python train.py --n_head=4 --norm_eps=1e-05 --qk_norm=false --init_std_o=0.00593 --init_std_up=0.0336 --init_std_down=0.00358 --schedule="wsd" --decay_fraction=0.618 --seq_len=512
Each number is 128 + 32 x the weight over the matrix's rms, rounded and kept within 0 to 255. Layers, rows and columns count from 0. Numbers have three digits each.

# gate: layer 8 MLP gate, 704x256, rms 0.0569, rows 499-529, columns 64-127
# up: layer 8 MLP up, 704x256, rms 0.0575, rows 499-529, columns 64-127
# down: layer 8 MLP down (transposed), 704x256, rms 0.051, rows 499-529, columns 64-127
gate499:120159165144092100112152118131067156123115179050144173166063145161154087138106129105099147087192099069105143112136170137157153144141120115131151103174160160071140136138056152185086161151038136
up499:146141128099158159105110125117086170131079156146157151184128138104152062180127148126116183085141186195127097173155128169089124156102153102099139144153161102162136173123146159123082119131156157
down499:080073118123147134140139123125111095142144094117129178106101175173069074122119139123098189174154129086130144123120108155128175144107113086088125197139072097175093175145082157082160167048079134
gate500:223165097106139150163210108143102122132184107152159117121118113132124054060121176154194147109188216145174077159124141103133103109095128178125195153145160105153118170150158147052182114139069141
up500:158210133125191108131141088109154079128122135088155095115075154082177167054145164117089097127150117126182166071094131156154106043191152090150114137141130162060130127102115116157118150103106134
down500:104161052096117190181127085118127099132135162170140138105142069095085097105173170239135112103182164125134124150004085058164037073112158064167094101115097101141133120133152148087196122174155153
gate501:119114132138096099146124147147131073101155108145157147154147135170149132153086112059160134154159124127146106129088145109064126090141086134129182132144113083127115093126167172080077134147080125
up501:167155136118153080094126126082126134115115141179170148107156114112053069119121187080132125141159147121136104099090093135113149128136095059159141139109112142139147099163143104133073203139087147
down501:126148049120105124117144151154102118106106170117158199081155126149151114129083196161130120099119177131119104137146105121140140187108153172101180112130171158078191142105191137161074122148124112
gate502:112156149119161154091087085129111105104117114116143140142113191134099096098149136144145100100055188093097125085178133125100085108118098084120116138080107132142135136120113135117171114157131180
up502:093070123160227152130126120157126160107119121104164127123166095159120073088144130175108187108145169127147096130158190109116105156079093126061167169158170087178081138132167175165098163108144129
down502:135199132126167093122112127110085099121078123136139169163084077116101157102119110166129148094116139085165097122124167070141086137172109123063099133051141096107095182146124139123142153113142159
gate503:082128123146162132174163197144150152151157112145109148163146162120155143170152148127142092099133156130144154141129158166089177082085117131133088168173120116099136105169128158129144093150076085
up503:097116066201132139181157154114094100094150163123141149120176192063149137121125136121125126116132107119146152165125161129123140122094147140121134065139100111071107104117169202092125160102064170
down503:130145140087124073116121130137068148161123095128111147107174155108106139138135132106074066138171110105119151159123138124111172137112195113127133161144141146174130109172134138096144109113199128
gate504:143111102118129132157150079123127089147140125097150158136178149144169056136138096136123130158041166112139112087150120096176148071136166127132162147164134101099136154173179121143136069145176172
up504:103125098131122149121109188142170133105107130172096093109165123131136054046101105107130091164114078119180099114129109134134098124128118127173093137121170178144165098168175076092102136080140153
down504:157169169135142138169117065138093109097132133159151109126128126109141071126143133127148190067163164155119167138169138146112173183083137224125098084141128117161132141110154171142160093129117161
gate505:147119134133120121087128166135112085136093102108125136100144145141125180139108116142118145160127133109153112170127109167158131077098150089126162125103074135099115144122135128130142112129106137
up505:091145069111165138108145112130101113135087152130141133170124144133148081172148126158100187117121111113078141144108108135109157076118088113128140101097132119084146103113119122090082135063080154
down505:153103134163093113195140163151159131072128118135095167085109104120140117120146180115094149169063179143132121129121129081145087157151118125147189138163124099174132093107150141158138093102086118
gate506:188107140151151150177149118162152117122145123120175134158191159178106092124182129145130093070038100176125153144133096110133116197157080112206123070144103172137119141138128102149122110096160135
up506:120162125118173133096135144116168099088085127137115074126100136150178145140135123042118124121081132101163178075136142067090065168180135125089144081122063128180092153150076156136122180135147083
down506:156110143150149141132091173122117114169143211135123080132133121149140105177061118104062207132147131099151093112089049165122131155164181169123093141141091175097112076132042127173097197101135135
gate507:128096081107143032149133057102128134141103128138178151177145105141148101158147088158166117154158108149154103111148102191117134112163157142101150122118098169088099137116141129098103128157120141
up507:160148144139102120134177097093173144130066105178142134142093144174170133139124123125201192162197146140191143150130124177164127102109189134102123110175118104137161120172212091159165158108162195
down507:134153153158136175129146156113083154154093107159130125093147130115121092131128134113126118147063111097141161149098144131123143147122148120142119109164177103190177136163173121154115134098114156
gate508:142144096135129122097042097120156131160179118104150168148141111160150116104068108151117047155128127164154135099148147105114157109187159145113109151147137153166172139105124138133094086087125178
up508:126210099162123109123157160125094137149151131068087084092145119106139143171084163102139135064119156127084169094128117153136073142175140175076111106104091165134153121189144133121144130151144091
down508:111078138152137115132144116164156127083107126205123092119081105089133143098108136099133094118095115137143097111138104100157117181104122166181162130102120135114130106151111116151120177130110086
gate509:097125087136164109119194097134109171110195105100144151129107141133163038114183127070142136135174173193114223117152163131104086144166117178060153168097172092118081147109148171152153142105109127
up509:091126106141108161084131186138117117092164152123133160149156191115174109180132144086150125172086128112130158156141160117072094129097122136156090134133162071147113116121160132102103160138093117
down509:017162143155126161087076124139160119086072107154125147138132169095132148101077094155117128169118139147114198093100115074148088111089177125143083123172079114125128115137121185173173129156125138
gate510:184133112107130135089153092179075116121164127103171113103147069138115151071157086119151126090069125141177072146053115085088126097087115130090130101092088175139117173143093058128195130075098119
up510:192158080135172094193133113111165146110170095105185121152084124128107129168165114188125070133146135090151148079142183111042107135116108180147111125164121144102118137165128177156133093160110103
down510:139142110160110134180112122162121095156137184112102143069242115126155089158181101098068100107178085167057145125084156173139118100100097104137133114132098118145112103152135148095152086117133125
gate511:150150126104130123113150101102092155171164131119156155146140209164157082130099170061153102123087125098131136105147167180104164111165127060076126096118086126108101080137124163106134026106102092
up511:115116108122091156174156124101114152121142145086131156139124124194127081141168053115083175160124187192099201086110134148177146184189132129164096122104172199115151114117145142174087109153110129
down511:125112178109095158072149118061156135116195116060131181132074188158092068113050152110068073162196091159096178108127168139060171115174136102107129175123124132132112141129135075151068093078120170
gate512:151093150106138127119128112159105128094169147135193064130179083097093162142130213128070111198106093153199109154094113137089165080133137096109135119173151150144155165115135150110201098140188115
up512:174139207122135215102109098111113097065080161075120143192093117116154129150158135108084196085156159163136055080087180150110135116138127162150109116097034151134150131095103152132152104188121064
down512:127135090137151151190086137121218058112097160126147146148106104107136155093151044094134186126162079129180085097202129175057101101098198164104090095097096147160114120152114147143143141163116137
gate513:126126132081102161113125109179087213107191132109115133141139114158116141087138107062112153147152159110107149153143141161096089087154146117095096168135093127130150122159157089146170133121100126
up513:167178152121130133134120093134095086190129126102141153083076207130139157120118171130131054121135097107173088119127089145083128117140156095108145071163079148213072157151162102096131093152116117
down513:126111138112194125138120135091113161126113167127167157106098135135167091168083137147112091114152094139117115158102117111154099183145138148170157109149117076224220083119084145165111166126124149
gate514:151180122090197160118112115105166154113180102131100119138120150122177090131165100161168119101112103138119139115148110126132110144139105190108155145050086196108165142064091144135166132162117178
up514:116133146144130143155148117127151135130093104140170116142114117146130072185111097145139156132142152205092117149172075136139134119078100085116183114111142128130170136097157137139069108125155139
down514:167147143084170095146117160124150072168167098118117142084155146123119137132164180137130144101121141093120102160125126133157046136137085118131180187095160161124103118161137130114106191116129074
gate515:131124121172168128085091142148114106118084181131166136188107122115177105141159202129164141088096140128120123117106179132168093091144103156098192141148126129091181145129157086084104165148107127
up515:087143116130109153112096123180131136105109085151147124119140091190065137159089133209109122119126154178155175062140065105125197149078129099088084148150161149099081096177105134087071110143166058
down515:130111151088105138159098153095166171105108089180087114089095138116139165094150084187141081146125103163115161152108131060191093142133139136109147148142107144148089077090136130202097134102110105
gate516:156168095158129126097129097136097122178170098119113144095113106103112129131125158135137154132142125111141091113162085138101142153111163131097147158111134148147167122140144160153052086093154206
up516:043173141101135113123098140156135142136128166125117137119124083097149113105094096158160157090150098069085150142098112095092118167121135127134135097118117159153119149133142111178131171137076166
down516:144183114178124114110141109105109126131139098114134147131123101120138099135147134104114168140108151113153119151080110173127114117139153046148072097147134115121112191140159157108109084142158096
gate517:107110106125168144150160171176208151136096173198113137116130105174133213140083168110135144137098082134071151165155116140139137108136155133134140128118094134200077120145113124103106125143115133
up517:097154163125129083117142161125089117105112111152156084152100134163133104170073140129167089121119090128128183172060141156163128104114122100105115101153144116064131090145152108049170085140196102
down517:150117117135116106092142093046122156134083191172108119105105146124144158068146108176112123139101107087112120107091090151099053214125081141125147137107146128175173191150131135112120114124166082
gate518:116105090128163131123185054103102089120077124138151101137098084108221124176148092147153115142137182196132145123147219119139093082124108124118099160132084176109086066072095123138115077126081114
up518:103108186137084105111057148141153073125158168074169081094154129141072117127139117141081102151145134139129079105185094118161155142148134121073144082032126132105118146175094147098197073133175164
down518:083157176113147148133193164119156084151162161115119109134093111086077171133145085133135101124110127108151098105116097224142098106138110098156114059119123154171131120099092119124149147137092142
gate519:138179156150077184097100110146104151119113143130147132110105098133133083120142110114094151119118175155124094130103086115101133103137162128106124060108172105135182130103128101140086176147116105
up519:078118189137073182134135104129125147118112156155150085162118104155083137107086101136114127142134138153136100060100109128084155089143164158101108136131142154137188137158133135153129177093125143
down519:102132102157128152069154111049145148094158094109162157139150129119143135141101068110094134113113154114159096143161170137121123129087161141080153105128185154119123149143155082171101110178173101
gate520:125139087147100131152150176184136164135200094104096081096115139153096103097120102115141158113182115121213141157127159133235054124141099165160143086147138082102125128146094184131145113150094185
up520:115090102153120123162109124110196127099162191146121103179123162084145170171119118102091097135118158075130038151110100118116129091126058161105147139130177159134106103126120150076157139159150096
down520:148096144154111177151177131131125070121165102112110165070149114151082111167139035088134189109096138136153093064170144170136149146098123102112139199149111099163108080122112094147095154130081135
gate521:116130087118103130098110156149151087170155088143108101163089156088143133143048119131168151131164128167125101095136138141081125127136108166070137137135135099165130090148156201170078126125126178
up521:148132123073120122153127112127109066104116170075185117096080152169157114100139071194134121128153095115099119152128118129118121043152170110170187170149145104104181078151138153148134135199162130
down521:123123102090155084141116140098123146111121158120138154165106125161056142132129124084161111112160107096158119114092103158111103090123142074177175080118106030092119117156168156093139101164101108
gate522:143139117138125118057106175129098141161107204060104106236163131174155149048131085142119113097114104187083150123132120105078084178128102220074118096152177147147106136129033123182189127149077103
up522:150106121102113140178060184125160151116132049116065162093124152140163154173088156057140130130150175124095087082162120100105104155091147108118121229164093214146112132167117172135129128100117145
down522:140169142147081137201169114103115159048198141133125114125144083095170121209164126146151188114102110176195131111101124121155115107169112118120135132168054080123161057162130149131138098176140175
gate523:143145129145131138108125118093123099159163122136190155145126135186155109098135144106135147056132160157180091136085133212109136136135149179110164196122165115163165155068093142158126126131162092
up523:201132136160150108161100129164100171158149071121082075137127114166121155162142101154140140177147095182157117087130115142133100204145103174101061176091123156146129151125125113141119153162180172
down523:081155164140145144146116128147081119138106111122106164157172102152111101081100156103115138141101159121073149096164165120147110151144148129151144091110141087119121037153168097116086106101026126
gate524:170178077136169125132132116138106182219158137116138129171089103139119181155099156189119126102108149157133109151128153140104108169162136152157117151121142119106159105171093134135147125155094098
up524:165162128077138131124116113092068181101110159145096146092113086142094114095161153128089138093141100144145057069132149115138033141158126148120147084219082082146159130084124144173125138112173101
down524:163151119104112088114108107167157093163140109157166110136191088127118121183057146134123161123151099099119125166223124175120102136108127147114101140115099150133089113195156156136129115106100127
gate525:128095173130097123143094164137088144156131137168102093114133119144142169091098193167143146184093101146133117066163136160106086142121118180146091069053100069116134080198160141103158105143148063
up525:224066127188096145187177091093129129135087146079137124122134141126133098169144070119128065142118137160093136141136085128100136103146172159112146127167108135194110118124112136154111170163117115
down525:150146127207144168137115179171127090090038157157112101104158105127102127120176075126115188128098161120129153129208104194169074086127108104093091094145154129119176119101133143056114136199169091
gate526:116130164129141165158215118116150121160127091166174097142147135107165163176153177136150144149135136125167125105160137158149158130145102167113131124124142119097112125165187090104068115163139124
up526:123132128095128116158112119107109138204086092118096190111146132142169135101062174081092109116139116162111130122093141132076171117100066116127149122152119124113126155108124116121101153092124134
down526:119081053106129150132140113157128078166105129131124099113121177148115171091112075159101135111166131098161143137159103104139159135132132102145109120156132151141133173078105131199112152092121178
gate527:119138184143129122188139133144141153130090132159143103125133146191054121102107150157148125152184105110140114088135176120103191127171108120173138160117100156140071168159136156128178138122093099
up527:135150134121153144090147145113110177167111129204135085118151128110189092082199094059176130105152108124157122133078167163078158171130161086129123147104137122137084138133127108138090146170162105
down527:117056069127109140165135148147160128122159096179102100105166104143137141120082131156082135133139093138156121103127112137165131150120086116133155095086095139148146095130153124167165133104113116
gate528:117124112112142109097132118122110069168130117095136130160117156099151116091166096108191166111150109171135169106152126156108096134096148118134124119149132131114144177151143133137122109111112128
up528:153102182146128129122169109154165141097096187086127162105090134105095154110148105120095136130115081172123175079133101120189121077123087077096132084104131125153153107162160165119148131114164136
down528:132116151116132179179121114155086113139162123095104079135105157155093089069078109099074186106137122119104147104174134119136146082160086165155214151139161110099151099147110144135152105136137110
gate529:133112124177151098139117081106095118100172096077150095111135118101115131141068138142143138155140071129151109141125170102111132092067118147163094076177144123116126148130100152118096103144092143
up529:103106135079124084117130154122095075082121103088164122122124123105134159145136131073077133086133162155111154148147093088096129208106127098132145127120149139211093146107178171188114127148093101
down529:112127110134112147155107171150153167126162095073095125155152078125169126133129113058111145139159113226119155123142107139116048149138126114046117135113118120120115144162128123096132094111095120